Each number is 500 + 40 x the weight over its row's rms, rounded and kept within 0 to 999. Layers, rows and columns count from 0. Numbers have three digits each. The size before them is the row's rms in percent of the matrix's.

# layer 2 MLP up, 192x64, rms 0.231, rows 7-78, columns 0-63
094:524509501519451444538489505490455485486471519478471494465471572488484482506434521511472493518650522535521450499491471516475543419590537498509574497448500510521543530492516534514474518454598451
110:479580469488425460521555506477463580503541499447517493493466488491537527554522481460535504499481536534462523506589410480540468479542518588429450477476454432558521484507492539545494510487552492
097:560482484481485502551495436490472505538557473519519558556542488509538554472546496480490560471438533550514515504615460522566514541502471579531500496481435502498498493457484407513515529451421517
102:513483534496470461450471500568411464499577528451515471449584474500498511619489542508510539437517542500512465480476470421517535473510466575524490512504425505552493553525490487477515505470443507
109:469493501477488418507457578458488513490469490523519553525576479552504492529420452632534478463518487507450478561513542483534468546511491423531460475430504515488493513497485460477434454505531476
108:486551498411543550551402505479441510514495433426515429551549578478506471507465506495518553504510498449477428531495499505503411559492523550495504546509511562525546510495485484505484472453493540
109:504463589563497476540425524486439472441550526545461516486453497535519474509431496482472447549526536521469511529530500527501515539524460553461489483529500557539399497453496479557494497502503616
093:553435506528516466410465503500493483539590530485461528549460534446462478541578414481497452568536469492452507489577482531512518524475479502492535516502506543536549524485452450537515569565500527
106:513492435522560458460448488530509504507493509483484501454458470525515522530547438506557522493433574580538501468455463453507457551552537473484499512493513557491536374510522545528554534558530453
107:493515461503488437544535473543516526517557529528457396441462485485542445411507523488527487515498465510514560451488522593493510515413482462549478518474431495492508490501491536552451468542535578
092:512556585484514501499457524462512419524541461559583541491524526485476491501448460585499470523461582516467542528549505514532517481545456504448535537442516522466536518506565496529521528449455579
103:454582476505615535503535551512479517474460485460484523516522514475479429521488502445456466512554466465443484513388496494530479546449507516450554500457488569518473465500496550543497493578517454
098:517555454447423446423517491541466464527525493447439542532544512472492471513453460489478523484466475473450501487503505512424546480560486523543520529486477472453456503480545517442510512572464377
103:467563464531482486494630519478526551574546567549481564505470572488437522473514501443513482499533558461484508479508513489517538416451491559491497494482504512510517525557492476459486479432543445
101:583485547517486467524424572532509452562503475539499552463491574524543472528463463522460484483465530538544509533500459568539503543461512454518500513467522523534464397552590512476533489553509484
090:485481607562504530481513595488525483506519477459546564484541478519429469514519553534538472418486549471511490522514505477492576545480521428505536440465512531449472480512547491549494440426487500
094:553451506443450523419547553458487535533468540526496489494452462501514517553462486448429496511478468483547510471510469571489455527515517477500473472478508491453489397559493554430508512451517398
108:411481461559461434501576509536517510548545490519500523472490496564519578498433521424486450549499474496482444510528472490454552460474534460509480471536486504540508544400505458538542495481571467
110:493512553484497474508545506519514517563550470568482499520597580498453482502449524471444475398551450483549483504511535539506425529484476488469516424495542507469521480435469495541576507462484553
088:505534534571496440491449572597575525501527518466488495488548544459479520545512531451449481469492508546505495530542428548501449499578453442496444520449538509446444527537555532479475488529517493
108:486526518473450509436511519476493539510499500492541487509398479514435525504439458549505466433502481431544475490521507459422479460477564441462525484459533447535506546444442481570517459484485411
112:554529510477468597494471508499570522490509435450444477554454567450473494398539539432466469491549434462531545513433511474459505483489487470527527469468529479511518537544481558457536517496496542
097:521450519542454578551488484564465490507495447484457497454509526546549480510516499478469422587470514540484519507497471501509546543514518545461452546588483517461422566450489492521453530461433560
100:488484455489493497548475476477586427504459582588525441520463522494499499445508483476500471511530478547558472509492535530489460439422423542539495484496505441477511550530536482407540497484478565
085:514517477516550593612517427511584573555456481502447448524508501519452608531448480465488491527477453474471507519464506522527513518453441514480521466497490477491469485492524521466573459480494496
093:564541573471498489537495523493451477551514554461510460525447506527472487495493466581503478471551526491414534429475514448513556447536557508547461527458549479513534518544447456479421514557549467
106:499513546525457565485552440503448531437494461482597434487511461522516509565579498450455532414490481486521531491484514497508449466504507500477546456520561452507474487517484571458551581453516511
110:512435518482475519461563503561519537506511475476513559514554448491446487469509477516535536551554462496426486559550546460523606507517518448571452455480509546485518501466509449422567517482510544
110:525416514470560490540511452558534458520485536515467459565516449448539508465506468488454475547489512517576512471566556548528476545530457472598549458527485479495528507500569509574490528481565489
082:466495448457458437502372543461549419526471554530440524504441546506495509506496531441512501513499542463494439506486484556535551521493501452506499486455487540515429479505522487441442463523425502
093:436511436458487553451558492426513440483565513537473520447533465482466513499501552531577511472461542525461447487441463503534553491453475499564477509503467458501520605485492536534534442444510491
087:452493446531486603435542467402466507505493476523490512521483529438492460480468467563477521521436518530485489525429518482481481570463522558535509465513499483538502603506433494475578522516469509
087:503516486458540458560500479489507489553554536451493552468507518429492534477456503456429517498537466457560512515471466569473440529561432548425442507509552453482508449537500481482474521585440468
106:460496508510529458462493494514555461547497482521489510457465483557520535483492389564529463429491600536485410532542490493442485558521452431479470532525488512472545490474477534519428453482514451
095:511492472499428488526531557505448516503488568518423462549547495456495510511499400514562443454545470545532498474493567453454472483539449523483531532476499520498494477528492574413439474471530433
114:565540557496487467505506546469491465454497496579476451516454528462494531527505525517519552460467472541554522538452499539562504481529500565513497472490512464508505524416523547580623475463565451
106:489481523471521531591553511503401502479467521503479447483522547469494453488557451483484442507508435551556432545413521459535503476481527527492516548558483450487464541564549533544476487530440509
107:549491505471490466466506511413516473461587528528453599515537497473500472493499465487520527459545478539538432473522517552495436536432537501477588511468417530529490505495482556434504499523479572
099:515469461546472520547430498489468481414525442532494487476523501614503519518469534481527436510436574499486494473499584534567429475458479508452490518435541540513484507462506482565522446492529525
093:575464537515476439496441516425513514448494525512539557513485523505502528571509495526467515443515504495444511491397439549464532473428505534534450533505569510499440488596520506488533561481468516
100:468520527555471508542476527506502487504511522525493507507528417420520458518468521537488507460439553496484472448572488386424557478442486516507556529507486565490516495421426556512526443517522495
107:486562483572523457525521484471537529454498450476527522454496458468512442460577531535509597478496422459492540469529433494590499480537472579435475457489486524537518539494470477544522519485476442
101:463478510468515562450439482576410525482545542491489450531591491509517458521515452604516531492491530562452546541468506492536561538505467470527470458498488511499519511429462518507495553513466572
104:468505517462551483512514474492525513548486498547477485553425479516554478446452460531519564522519472492487529487497558529509415511535406525504529459526463480538548483583455471400469514486416452
106:525513559532409515451512466501528567537473555490464482477525477514482512469516497511522439410489416450535461491482412456468510519500459496487543537546399501496501482455521547476506529469440434
100:468490539574530432524510477503509480524491432500549492480503386546496516500473578558500463572515522484481506527472492436524450492464520467467432458533485544550471501480420555544554482528459451
103:503551454491579482488445514473454473474557534534585499562504469520554478533496487575548505463490515533443585544547552502526489532536496439457511505484427472471562528435499538522491527541469450
096:524504489475516491452546468446493456436517491519496538366536491529488515495553535555505560447477461433458485454436489492570533513562452594489502492499524514505458486547496483485541473529520432
088:452512446462444520530480465498512505521541452398543569463559499476509514484491575474519520510542477533418481526515499513508483502552493457519520486408463459471567569574535535473440470492504452
089:410442431520471453524546493539463520476488520515561446476475453534496471541484487434483482528524501481520498384483466506510528470526523520508534466617512471548468563583530493515511508539520463
103:532448573490520517417576509498489521409487454466474567487461500532534502521521526540529501535559489485562478514538509537551434518459535541478458514539411489495553474593505470529455489529482532
095:473432540413497512538467562533497536516535556480557567538516486470516566518443437496534538485530478525508515473572459491493600494482403511538509540478547513447498460506526525452513526523451477
098:480497482464542490567432519457474516517491566506494419443533536506439468601401535499504468504558500497485516510517541545497492524510426501545554487441439470473454514446500489572530538469492514
101:548532476598415418464530523439567561536530530435501530512525516461501439536581553458517494523502547485507497512543439532525564472481482498534507506469539488466459510517517523498510521555531568
092:505539464431542575489528517485505511490484474512478546533499527437468483475549617469445508535506512416543527532476531563456511516571506462532460462472499431486521585491469528481546501454560481
092:550519535438488478547474472504571496482469423474518514522463477433445446478500573532428560519498519490583489547502472455531544566459466566486506491481507555562487501501598518471517495473476532
118:539499441429531506450492467487539477482461482461389484472450559497488488499535521442531493448490512473558505458538534595505483535510556471455468526509484507474548400477539557538519490556553485
085:521491558506517556570484525430503493509457537534515454515455587545462549509445507504474538479418491525512486558436509504533482472537528570506491515492429533495511458436524516487481489379494553
095:495568561469515504449525523487537504536470450508510504493543440468523508501480475474525590503451466430518540510563471479472518488555424449528484565476551566518512527461550586493436482421480485
096:476476497506534528485516514473489580536478500456480444526499453486448545464523528509453502498423503486486447531414483488529485557514441521510425568515498451553444489538485428447488537566420434
098:542502490435538486485409557522568466455512490510519534436465458524511528522434543506484491432458577508474551483538487559523513577434495480481474544463476530498493580451503486524538554505526564
102:473440501514491436461497477469485515465513427462483572562580570559498492472527505484522486491528494478510536556531496534506445505509565471422498604501477503486455485444423562561496475523535511
098:525508444483555494449521434516508458466510549473459484524507552513522441488516480500509497471524491529522473401503546508494432541444588441495570435543415462494576491506483528491530566490541469
089:471455426478511561458495468519459536414473550450427485512461478474540517515582515531530553411471495484464523506498531498489503448490506406534507515601498504505470432499440526510470481470531498
103:478484476461469530556477536509435461565549499514496500553449531452424444515488448500490445532496482470576519512407548541479517441606541488528555496465545447547522485457477501477532490502478477
103:467446475534472483496459476462463436444473479487512495526542455467485442482470468603516581551472531569511521610476516486527502467528462466499543568514527528448541461451474486448499473537449491
097:495520558506433529498526494504564482543482548546545466490522528451540534553514536476470522511484470499513518466457546521477494396472440532534543530490606437509537584586521513470513534497482443
110:478497440445513573443499512491430472467526553477543528463512513481552428506468478585523553546498489584484531572498518484467517480511479514506551540468587551462406520490502475462458526500525530
095:490520508440479494489496487535524498480524448500472482492553535429573430465485507488497425474511530565500479517564464463528485508526517537521562472589423421482505505545552431538463485526414461
087:502511563560465526482452504447417518447481510516463492520562476548556509479476501500452595443499580440452569528451536486490486501457470525413496484497555582495472498524469508511540489502492541
113:445498487497561514529551439532547526466550452468528517465498451467455511456535513514488509587478471436508480508501469436587532522464526481552450547503518458537460467500475488441534483584556579
115:518500477557402397516579509482527531458536552494495439504480488499489514534518455497540534461488448541490501513483507507564542459426468594481482479510402453516496486452530549470504482522452504
# layer 2 MLP down (transposed), 192x64, rms 0.208, rows 7-77, columns 0-63
086:488439524492493478513442378511516521465533602513485544473485481531475541518537494417481515539475461528481535480494396474532481462468517543517508478546457436535503559494482553491508554463552539
109:514476478561561500459472525530501493494484534449509538590532516512556486474456494511479497545481534414529501394518547577487521512511453495468512460475472515552436562517482484464475446461518396
106:533453502501490463463412481467533492518503425491517542452415492444498467548509470504504520457478461527532463497518548520428529545506578411561495496561470567520507547549468506421511482491549491
111:489514511486475528483487488528455499536540443476526490513540520491466451444490473413504500450433449559491483427498366511493511473509460498578560541497548493543426531508558455545448493519508494
105:525503501481516518484551483533467529467529520469469558460520487432480537486385548403453394459475514533486528482520400478507486494500492523484475518558497439413477515519536539484516525506494454
113:474507477491571457571558522475579535522491512460515493467498548501563611533474520502477505504544558454449440498453482534511486539501579514512497468465517503591541540524519522497493536594503534
105:521484546488509466434520433530492512545469463551496487514521565481449541488492476504490384568503523491519570559499425525501502511485453516456591542545489469436521498538491414522461472475465470
091:414555461526503496466446516535417383538443487538496475544502479505504541544449445508500516545445494511513465495559502441482489514541491503444468517461447455498486447526479504464561539469571464
100:489483496501495436470507505466451518486466508544497458514551474565497543457507523543504517500474588450470433485515577421464451433545477440567539570563472511514481491570508527466532506483433538
102:509438489452528460543467459511537449531435470470482526568456485541495563495559520488434507506515515520495521453462523467453544484529501492503553505516440506563504516477576369496544453433508538
106:516564546507480516519519508552449471484446437560533472551414563458474528484519428508517531456471481457546403469522472489477510541544530469484501494500455495453469413446518532495488492417528463
097:461515487478541464503530424523502469515567503507424472478497574459472531515494453425486537551479504471480440474545516503490465405504436491506468448514421534537447526570507439494557459449513475
095:572492489500501520473585508505490500527494594579524493535495513495520542496443538537526554497529487441531551558497513472580453587487533497549468504505509498524443471430427521493448461537564497
103:469431479526493520510431465512489495463539484525507532521486504461586495495514507528574495502505515433488499557535535477458575467491463563413539520531491479525521589513372461513537485486553496
107:525508457530606513528558513416504533553556504463464442436493460553508472559429563511476520563514482526518509520504504453473469481489501567464465454493524444564508505540508502528490553562456536
083:538467427501527509566520496433511468523506626464469491490507558550455489484498469472489437566488508475418456519486483579485480447476573473480501475522525455495530537420502520434499521476483517
091:434515544542525512501558497453484477454428544520556494488507511540464462519565490497427522526563528541477506467421522483522507438465475477511468467509578480493523429459546470491459420560477571
111:513502489547457561492567444451471489481521512502518475504519546475516471476484455587480483523585464498470521509526488483480559449527464553529520557524464490470528541510523571592431426531584533
115:512526594517490487541488527504549536458503452491449532565519459496532420539492521464507486499439561529525502500445486478510468515503622452532514514491497501499507449474451476512479515437426393
096:464489515532444436473469436543437474450547550527503486475437527522565574462473557482488438491472461558428479524474521449509470524501579519538493460525497484527551559578513443462518523508486496
105:485518524484529568433467500526489470445514447488448485479542524508542444481460491578513526443515461503553428469513518458588540518443533424479496461477547505417502514463428489524477512553479440
117:495587512486487474448574468514555493518553552474524477504478500461500498486481442469523512490497507490523480446479492529419542507454488425500539532518480494513496423401584403502517445544550474
086:555501460538487460535557596507465469504480481484502486501417552517516522473508463571474520477539479493481501508567514457470472517449530490441561489424449556405509569500507456460491560541460489
110:385498506473467467550463451457478543413471543406455499530503504449459525466567518446469482473472433541484459516507513564489505529492449498518468481445528472556540467557506472543472470516473489
093:496431432510498481447530459491584515463509558508439498458517556613527506501505423447494451534498479497484535459497514489451581476495545497463475454508488550427565521494450458477468532518524504
105:511523515575494502517558574478469454547458418486490469389539550453479477479529584447509513426516560539479450530550514508468481469487474463495555463543465532521515478449495529554503477486489462
106:569474451449547452514575473491506527543523529566487443461535463484532489483475467532455460539506491559465500497478468505501541549474464485440501513446501520490485501458435563499599609551466500
112:519485460473469485460526533467512427547530511447501501510453523443474558513457479430594458510524472474490495477484471586591520535483468528486518514561538464583480549438519438547477460530490526
115:524467529523498441448461510563508476471511433549486485448469485481500465493600464488496488538501469515430525502497548436531464512504583480574499515470505495560436493536601463526457474449546455
096:464452537532628490478518513524466512490481479534532472474506551517480512491503493461498499521525437520455474548519520474528595547467481480512517354466466500529463526548543451472491447440516476
091:488567505428517505506514455451517510559525464465470492450442454518486546443493539451459535466532536450486507531559511573541557469482548491505513515500461444472499590518466553503499549572517410
095:530502538541471462522493485492495449521520556451552452412500539503566479574476471449493488438506439527539520568580515513516500476462538507534489572558438491494469478537547500534562548503572524
091:509507481502501504490477554451491424485507445417523586475479444543481490541506522598489533525447493522572443472489551451469458554504506419462451498509547521528519512457546490483406515497512524
098:507537630490556482566577525473432536450541502528522501480496434543512430532487523513492471526470517509509553542489467449441515463463506453581486546525474481458505465466464535552486441497507477
088:520560511511550490504543574547509541542505457449509494432536570453525462456505475623472433524556466542515559527535498504456559470526510478481533498525484502430539473546495549475476478562499487
110:498503461499527509503437572501447499543486453475501515495448556504454487502547528544552479551509498490508471452524546442486448458518531553468549497403501542521421491477473540465432414441435475
100:450533474474510509475513455517498565519511591507480463545511485516474502464492535435479485525566489519561495523492487472449495492488563527513456491522449492505437515511599467438543408395458553
113:430507538499425499502411551455526558518492466555504519539509449519528499514533491546522528490439501532542394531485513506453467440510512499525562464454441430454484481501556538495462424477530485
094:473503495509604521421513548511503459432616445460482557437452523531504500497533439563516478480457514510483476516540439566525465459466440541504496535486525511530491526511561470462518503532526526
086:472575486467499516500514576490473510507543485537488516525496451426475468517536497623572492525525475550524469499540594482507537505513528533473469510441419559487483491509432514450459431496536480
107:514493512540568524484491475504517497517473507423536513470515461529490509489479495560465487526545482487580510656532482524553428536538532556475493461478528495486551510527430419476462435499498475
105:519553487517426479499493482525447489534458517473528490483475447539429517455515554448505468433445505573471477538514557589512510589457514512518512502473461493554584482478483431475484471508432453
107:491478475454552500427529535516497435547460450497443507457455429501493529494523489435521453505552472482537511581487394488491468464537492480437479480471544451512509429462539443518514454451455459
100:490502546472527469444532485417519472481440529500488487485506526476510492515506471517561491598507453557497478486544479387479447565462547491474476494612531470458499431464551466490468492528460517
111:489507523474424457459464548504517463506490490475450485513453440490462474506517575439534473534516530492430542518583556452601516447492511493532498529493512420474540529538481483518574480578460516
102:543496526576485500478483540525457439557545491535541456453513499509531478563520548478526477442493512455559456543514536542436508508508500450565507431545487602488535526548574497467482545515570485
101:497540491473513529468486488460463482456499489474541573441487468522504465506506462525470481436526492567496533469468421501493430379488479482481430459480457430495542540496536524525456433418468460
110:484501520477467503468527482556477499540423528444451496505522468515509504463486447437471439471469529505524478426439587508476504481469490427492430557487443580523494523549565420459514535450515482
091:502475466507497461508531464524586497452475543474441482534462408514479523522452564438586432456488470470473479458417522538521461510456491406496476484523492511443475477495469445501498554480467537
089:473553479469522519397481486508490504554473535555505482506488506506478560386499525581428481505464548509525556482456440518524436473526494482505542478553498552563509510460520418489554500539470469
116:511554493454493493465493554513440472529429457480465466498491488413511549524493535509525521477479456500473549378444508459488499529492517460529422481497509509479459523519594552567483511451571537
095:500476523543473539479454567533427401503522477558495441440510479445501543452510465477522526489474446550499466518510438464587530489525478475500447507534498481500450475380487460464462472484534487
107:465481529477490470444487545528507513540463548471523533495440489556481498482505506560553505472527554504471523515425492488538478448548441535439569490566528608497524453439464486514436460550488572
109:472604524567480453517459529492470553451501496496496494474508475496451491492512459527459540444524572489416515532520493536497539556491514491420401534458510403444523499516570487512510475504477466
090:490537517491513496420499454466479515508512507468515463429450504460614491436426497523521513509523488513507510466550501492526504524468438542563544499465503611550513569539514460496530563569535511
101:502577530448468509487529453529581513416503564507549467544519523509517552424500529548440480497497496516499581535504432458521515468518518468468446508493517437540567535470558503554491530566467480
113:558527466539555500470509596507510456526532522493499537523561426540521534565512509534505465531551446490500496575567552516491457407504519428531443459487488500496513527520475543480538443507532570
087:553501522425580449472507456525516482526530470495467542441524517482521477560569507513492423548537519516502545427559495537462446468511424447464483527472539531479498522495575451528483428523520549
101:576517508503438488492473448538454519556497538545491536557477437460536525496457563557567513491465479546483526504508493534530523479458476518434489491480543463367468451513431509488577483479499508
088:477492488590491460495586481591505502490475521457572515484500440534487487591503538522519503489520490470521467419529478518470520484545455522531510503576534453482456522450507530457502389521501555
098:506506484516445504515578558523530549494506423523484482493504511439475501443471505489498516471578466584501546546556544469537522480465493518540487555445464500523493524516431448565423397501517478
108:497525472490487449458465556490474537521521479561484516429515530512535517529511517599436522481532564519513413472486538506527469572485563482494538495525538427528513483439593546495501564561519506
093:542601567490477517462562552480528479482431486446458521463532504428450482611495485504579433456485470514550503522493526502532503525494551487551472507536525488556510463476515501548516444442510501
091:495480520459463470443530521496480592538453479458518548510539523514503520422506490527529526379400449469536523500501498518474509534470525445517509506543548472438467498451569518533471457529450445
101:513517508435480573482517521466495502489440513525531460512442514491556459526464512514458478511539463476476498532497550525612548466539560515522509534565491427467516391504486464520531557503468411
102:521537510482542500473516504447482557500488488488496497539526415507561471505448487584463494504453476482483524563542441463491509543499634483496495397554505480446498505473505510506565577506538473
108:504461570534552497556487452453530550496543512545459496396511544529529459465549524451528513535558502507465439513518437495540469485505484495517424590512455561566552522530468471526518544504488475
108:509540474488424513435510444471546490492470462518517460469504533493479479529478523445514499524504456574432478352449432510456504464521448538539465547440517476544491551492530555521492481460495498
095:518504526501549538516513590526535482539549435534540522430567559539496503497501465492544506501551464535563451494522476478491462594519504548527385562497526452515505462480497472489538564506460471
099:522475518481508532486494482419447479573448429527433451462535509483492480448495507433511516511465457493452569480500471438489521473461436536411509496479520505630504535493524527517559478471508491
102:448426520452512514543485493519520455497484476491465599541472520525476568493529523441486460526523443516493449474525441499597472565454419440533553505521539470512478518515491437520555545482512547
# layer 2 MLP gate, 192x64, rms 0.249, rows 8-78, columns 0-63
094:457513505486562457478471469459437446541495461480478507474536459490475539478515545516597555518596509457534459485455512510558506507456548568490545561574411521525482522456498492551483549517481508
102:575553535459489544529485457522474521509431488440507499477500463554521549517568568462464420493394514451512502422453426489503505533533508545512507492471480506470442530481525460542470519434517520
099:497523504530566458500458463427535477506433520532464479592453507501566498481497476538520472454487507482432555519541539430498443524518536471527589496510559513454489433538524523526457489445493426
114:482536459528548481536469480508495518421529501545485489496486444559533563535513451492458530633521516507545492423510451560543460527534504533544497464547476490533500511564539484504487479607485488
111:484561498504524476532472424526487513495547452492518504420525511582514483428534502465451521546498464491504536467417480534435461513533499540581500484541498552545578538564542451497517524492556550
111:536482476503476548443527515400495534459531464422567519482501455546550489445494511525527496495483539547547551437534482457480464578569505490567533472524517471603525511518545536473488530528532489
100:525470489468502507512507508485482510500502476510485526468563448511525661499565572536505542431432516511501451481531526488481479508558528520503542489503515509497428489458480534616548507446517468
102:541493570475424532563455490500448571571547563412439472485460473509514562514492519468466461525482465482497487439492425524458532542445563543468474432486480474504486453496486515540482508495487537
117:506466454460487513582421498547469485499497446528487532491527428483530477488483522507521518551494529485533480447511511477501472582488590478584522502555481559442511468461560439457495466476472596
089:471529412462503514507586489507496598493498503440451536491469554452503519456535513488553498457491453467556530507534534499506424510491522469445498482524483540489533526461534607523493426508570458
097:464437542479532452492436618500507536492432534468504520541485484526469485567451523524517486517576467471569487515460517502462538504508522407474529490483533549567458461547565496535557496484478483
105:495466494458557439551516526463477444456486535496502505560462485456527536485520556524488443542511489554532464456494484560529538489472546491548527490467387511475501435420509486426531445495565552
109:574514469520500533468428518458516522448493445462526481462542457522418566439545489532460459560455503490555530502531502509541497482460521476499416551508498523490427477554516531528538481483541401
099:516478466509539446436362506464486546574515506525519412487522446523495519505502489494532498534505456513472551494510552464443528405455510530533531530535447511488540562478522435536536502497469484
083:532486564562520531495506523513507433543466458519517562508552454566415458497495527497563450458507490457546440457499521529454505501466551429470540503443531537440435495498568545542480474457498527
091:441531470521494475522494546442541526478528460520520468545486519510498451500591612517499493526460474483541508549513446443558576506484458519513467485465523540458475542567564591434515513520511517
110:483529545582540556458437453557557579488512522517517412497432515449491458484514477463461411502523473500505483514458552455476563518491529528512426474532535537456517490503578479472508541482491509
109:490505585476527483513527507452486451505496416450561505408488514428465542551491494544538523556549473492443503479571578497477537512516473481563513523495535461492547591468526472478524476498517558
090:509475483536516480573529481533555539503546556501482503506527498588497533524448472561469451422551542527475567472496483475576474505485465559500503436399575488441500512466497480510489481520428514
118:470489549470481458419489516524523541405502505501503528459527533515453507420513493489423483529511419496514524451531478531528564497438525475514555472470525528441531511555537419560559455493465544
097:487503479532522528519508545481499524493536514533536462463471428413479499566513504560473560538434507537574510471613467476488500548525499462545484544433479486430527492472527424506493497567536456
098:435542413498524451443533467417547465497517493526461535567444587477509487430533502508528529462521514469520494466528579481534460467528484524515532460439514474490590458526483497513559479527538480
104:476482501504564469512588502494489488579519440553569506546512465481493502504494590501499606497478521463527499426562458522564481534502513590491480516572456505489495477471520468475510474529428524
094:505577509498529595568456496531575545562490490483455434574483524475486588545494540517537496528474450463493525528503493519551462537486424480483508503477479480481452485506524522391541467475504519
101:427448473499492566472500498507554574483620534498493378563476435434534549491536487500540502531528468485438518473463519509503499458468510496496500492496528485490481559453461535554500472550498477
104:419499550476499466508509475423455574461499477499525449462540430584461563473497513503536480492502508494523564511440484502586487469465503505478536443500459470448468499489525532467609516465445507
103:472530459489456518521479474472458545511496496503408501506503576521550489440552528483441532518555546502590486527541440484474555475406490495450549518447473519410516461513535541531532461486538471
099:447540442453480505507493538590454485421521451520501442507490499504478494525512496522449471483493517477520610455495510409494458459500485483548517521512419519506450479483561483548455411445501528
091:481587497512482517585538517510513517428496448414504537480522467560462455524520476522504495461529469482530449504510500417510470560480487504522593478554433531515494426546560578502491491484467511
099:453483527533508557453467535499511506529561524522492487522526494411463495516547453469538551461524528536515469490506438486519497468431511426546465640476536468543483478476525521517529410460543507
087:506498566540467513525435539493479523507484500537481519495577505447477531510561554557509508467455567453505434431475471464533513445605488547549510531575515549441508500560511476457496481499500442
088:545441501539437413413482481512496535502426524446514454505486520489474515550494486507536480504554503532471449491481512510518565456527536503579520489485504470498495561513565489541512515528642470
109:516494529530475526475561513497496471465433547496483525508476538497433524488540611448443483534491436459393533454525579562500533485492537544494448497534485548481487503462559492458503498506581500
108:500527479481524495563469474403459535508489479555573437503496522570557476484492483530475394480595469505500513465446461523466480453451520498447510517562459533463466500525524506529491464438469551
112:492500463525555550456489438442484470514459548489531532523505468533514465540509494522500527490562526443526607456515561459478450406483500433475499523457523510470491530547567496441437480425517532
101:514533572516509548460519538474584526494550560504517477403443510502519569440493546522511551528544504473497526438480484470455545437470420494532535548525465544506511505468510423473486532432513475
105:426478477515518492534504464500443506474480419528517497461542556517480514521514562538499503450497534481462564496406433441432515554495471435494535518540569542465505526516574480558505546533482440
108:470594504487570534564525488513495460526544547507473538517504492520497445458528493544504498492612401529520506458555492485528544472516464496548539424518498488577571529519514498462506495581486503
087:456528518413469522531464523553465470532468483486462469518501566440490497526454506546525516563514538499565490533565555427533502535525486549468567552444529494473530479484506561420493434449548520
107:514486544479498499524428488590488515541410475464515558473495414494527551508464492535509467557461503476558480490548497521484538562542547548545475570459502459476456522429573508558534486490505542
119:499492452497469469528587496500470482551497492529526499498461567467539428509530464510513534522599402532598505457496482497510486490524520528440503492497529524489476393452524562489540472463553538
092:495576557443472573500468515466485471480403492500553546515436523525550541554490531535394473495497515548520544460482535498532573504476521548561476474447487535482539467578502540508506499525519523
097:446535529592441483518498502453527480453545579504527469511457535496434563568567535492551491492545502517530491445474439441530534433467539529516519477448498535452432526515464525568494516523514514
106:453501499535474490492490517474547521502480552540448422507421424497448521521497476500521514490528461445565485485522491445556507477465475496543544473593427449530493515484508425483623481502480481
102:480471536529516489469436563558462476461484519498419530486528479501426510451515515461529552532489435464415559502509485519432495555405527472515463538514461519449469488449530499557552445531480532
099:432462496541518460501578496522424496468531540455590513521591484513493513500563443520474519495503512416556533510523562496559521553478464502444503520543459480479569493462522528515507494548529428
098:562468445528460500553451595478520562449500457478479561505485523529531536527598524453500508498557451470465539513522509489484500571463462479524494484491570521461437427503501579498568499508498501
085:518465476517428494595451505551506540423541471467474469486547449483477465502475525507519529500612446473493435473528506424450459521508517435454519512459494477515499495562534570558474513477460490
107:546501522562554553487431492496523534487494469516546439497455627508489551434539543502470471524473477514494522536486532582503451490510503466529454523471460535463492419486522415517508542463525443
104:489518538427501494506443407557440509537442511507559508453479535505521528430529545456462475518504473480485513531537498526437535512565531468511499534413527456502479525469575495518535495406548552
101:503529475418485531514537499464479521501475530490468480541460525444480500460526561492531475524474477466477513546451591449412489498441520549530563470538549524428572531488545504490558498398480494
104:464482550471436558473531481454495460510532502559527498517444447546498462468529552522543488590528441454481533477481562443473592538551474489524554493541545451536526469562507517430526492477479529
095:530573485542515536517424507534425540537481479599488488499441433549468504552532538546508567503562417585509455451518570517519484492506520537506507529543514494512529492449539470496482507463489465
099:495501449600447498459500468500457511487535452416554544491518479491472554459514408514536482432442497568511502440503540511565479481485583520547464536529511500533509521467510488419542537481479511
099:503507489417445557481544515482490477484511440547548564458531456482490531525514532483418541441473493490536566441523508461558385477486557496537512515491548469479505561547504466502538540521539448
095:506492465494425541493507505505491518511520471462465514558515497596452495555489479488512430548539430395463465495587550476459444519466452518519500603500514456524477495533531526481532481548455508
098:503515552473446539489568476490393496531465553457560551492502447498522454462529582516562465493541444512475451481523479486446525526503493452469506550457498523552500491533547554466493494582531569
107:511470537552494524391431598579489582529501552485488496469468478505455551469446466556503497479496461523466483514446505529453548534511491446426469570468528504505452488505493503517513462463482545
101:444503552540525499435479474498555547453482494483497447493498482483503591477543551497418540485458532500514531542485520491478475505447469579496461509528555490446502518454516489435451488541413395
107:434470484559487472451612500484534497524451441497508470573502528484486505445554530460474516566490508512545418500576503509453553469538525526514557520486527472460460417485533511493549444477536487
099:451483435469524493503539520507423514507563455551524450513457505504484568510534511568432492453497521603527531490480522514510471459414505571467501546448538514457485511557487503515517482600471487
102:474521551488528524501466529460428520573501481484473481490504423403582532476489517529525522529443512458459526543499469414452535590525460478467478491484469493540497470452493446503505425432473513
097:458479486516504530598505491546447571484536514497521509497490498467506555537480469556439502494455584526526455532592446418525564483527509564449495554489514575442513494518574505520478499507503508
099:473546478481530461462524501521595522459481454516533524533507494538584505456521500528477532542481543523476525435557473414518460502469492498548542500591383441487526468489561482478485473474462477
101:479501492433507541489518405546518563524488522519493486474423548502493478526498423403464468464564457489507441405465490506515490550490531552519509488487531467601499541480558500501526511483552482
091:554463500513466530479454493568460538555548499487497451593530453502551482483535501449457491394532571544548553478447542495503463529459547480558481571478515488512527465471493578524485503491498462
102:480497496559512523429580528515551555510496531488518529470513513492512536429541497464498513572504518408560454476510491526538484523476511525515485517545349522466499543506480489568542560482462515
104:495456466513566513498494469471441496596444513527517509514513445517508550527513506558464504588491479491504523515475499500521545522526489472392442485487498588550462432512494600519461460438491478
098:459523461515455520474532446507459473443504469496510442494507537476475559529516600554584526514518517532491499494450488446554493504549482469510469525496562595497396441522520473554442472468480486
098:480575497482512486504496489460515471488511533481477456536415572482473458460552401489486511507521498537532489465563467449521397477441529535498557542470459439537559513532450537516563453486493528
108:456472500527511480487480506496530482525506463476493457542551445524509443540518558520555504552540513558511540463469501468601545555452440509547451438539409550531522503470539500472471475565429456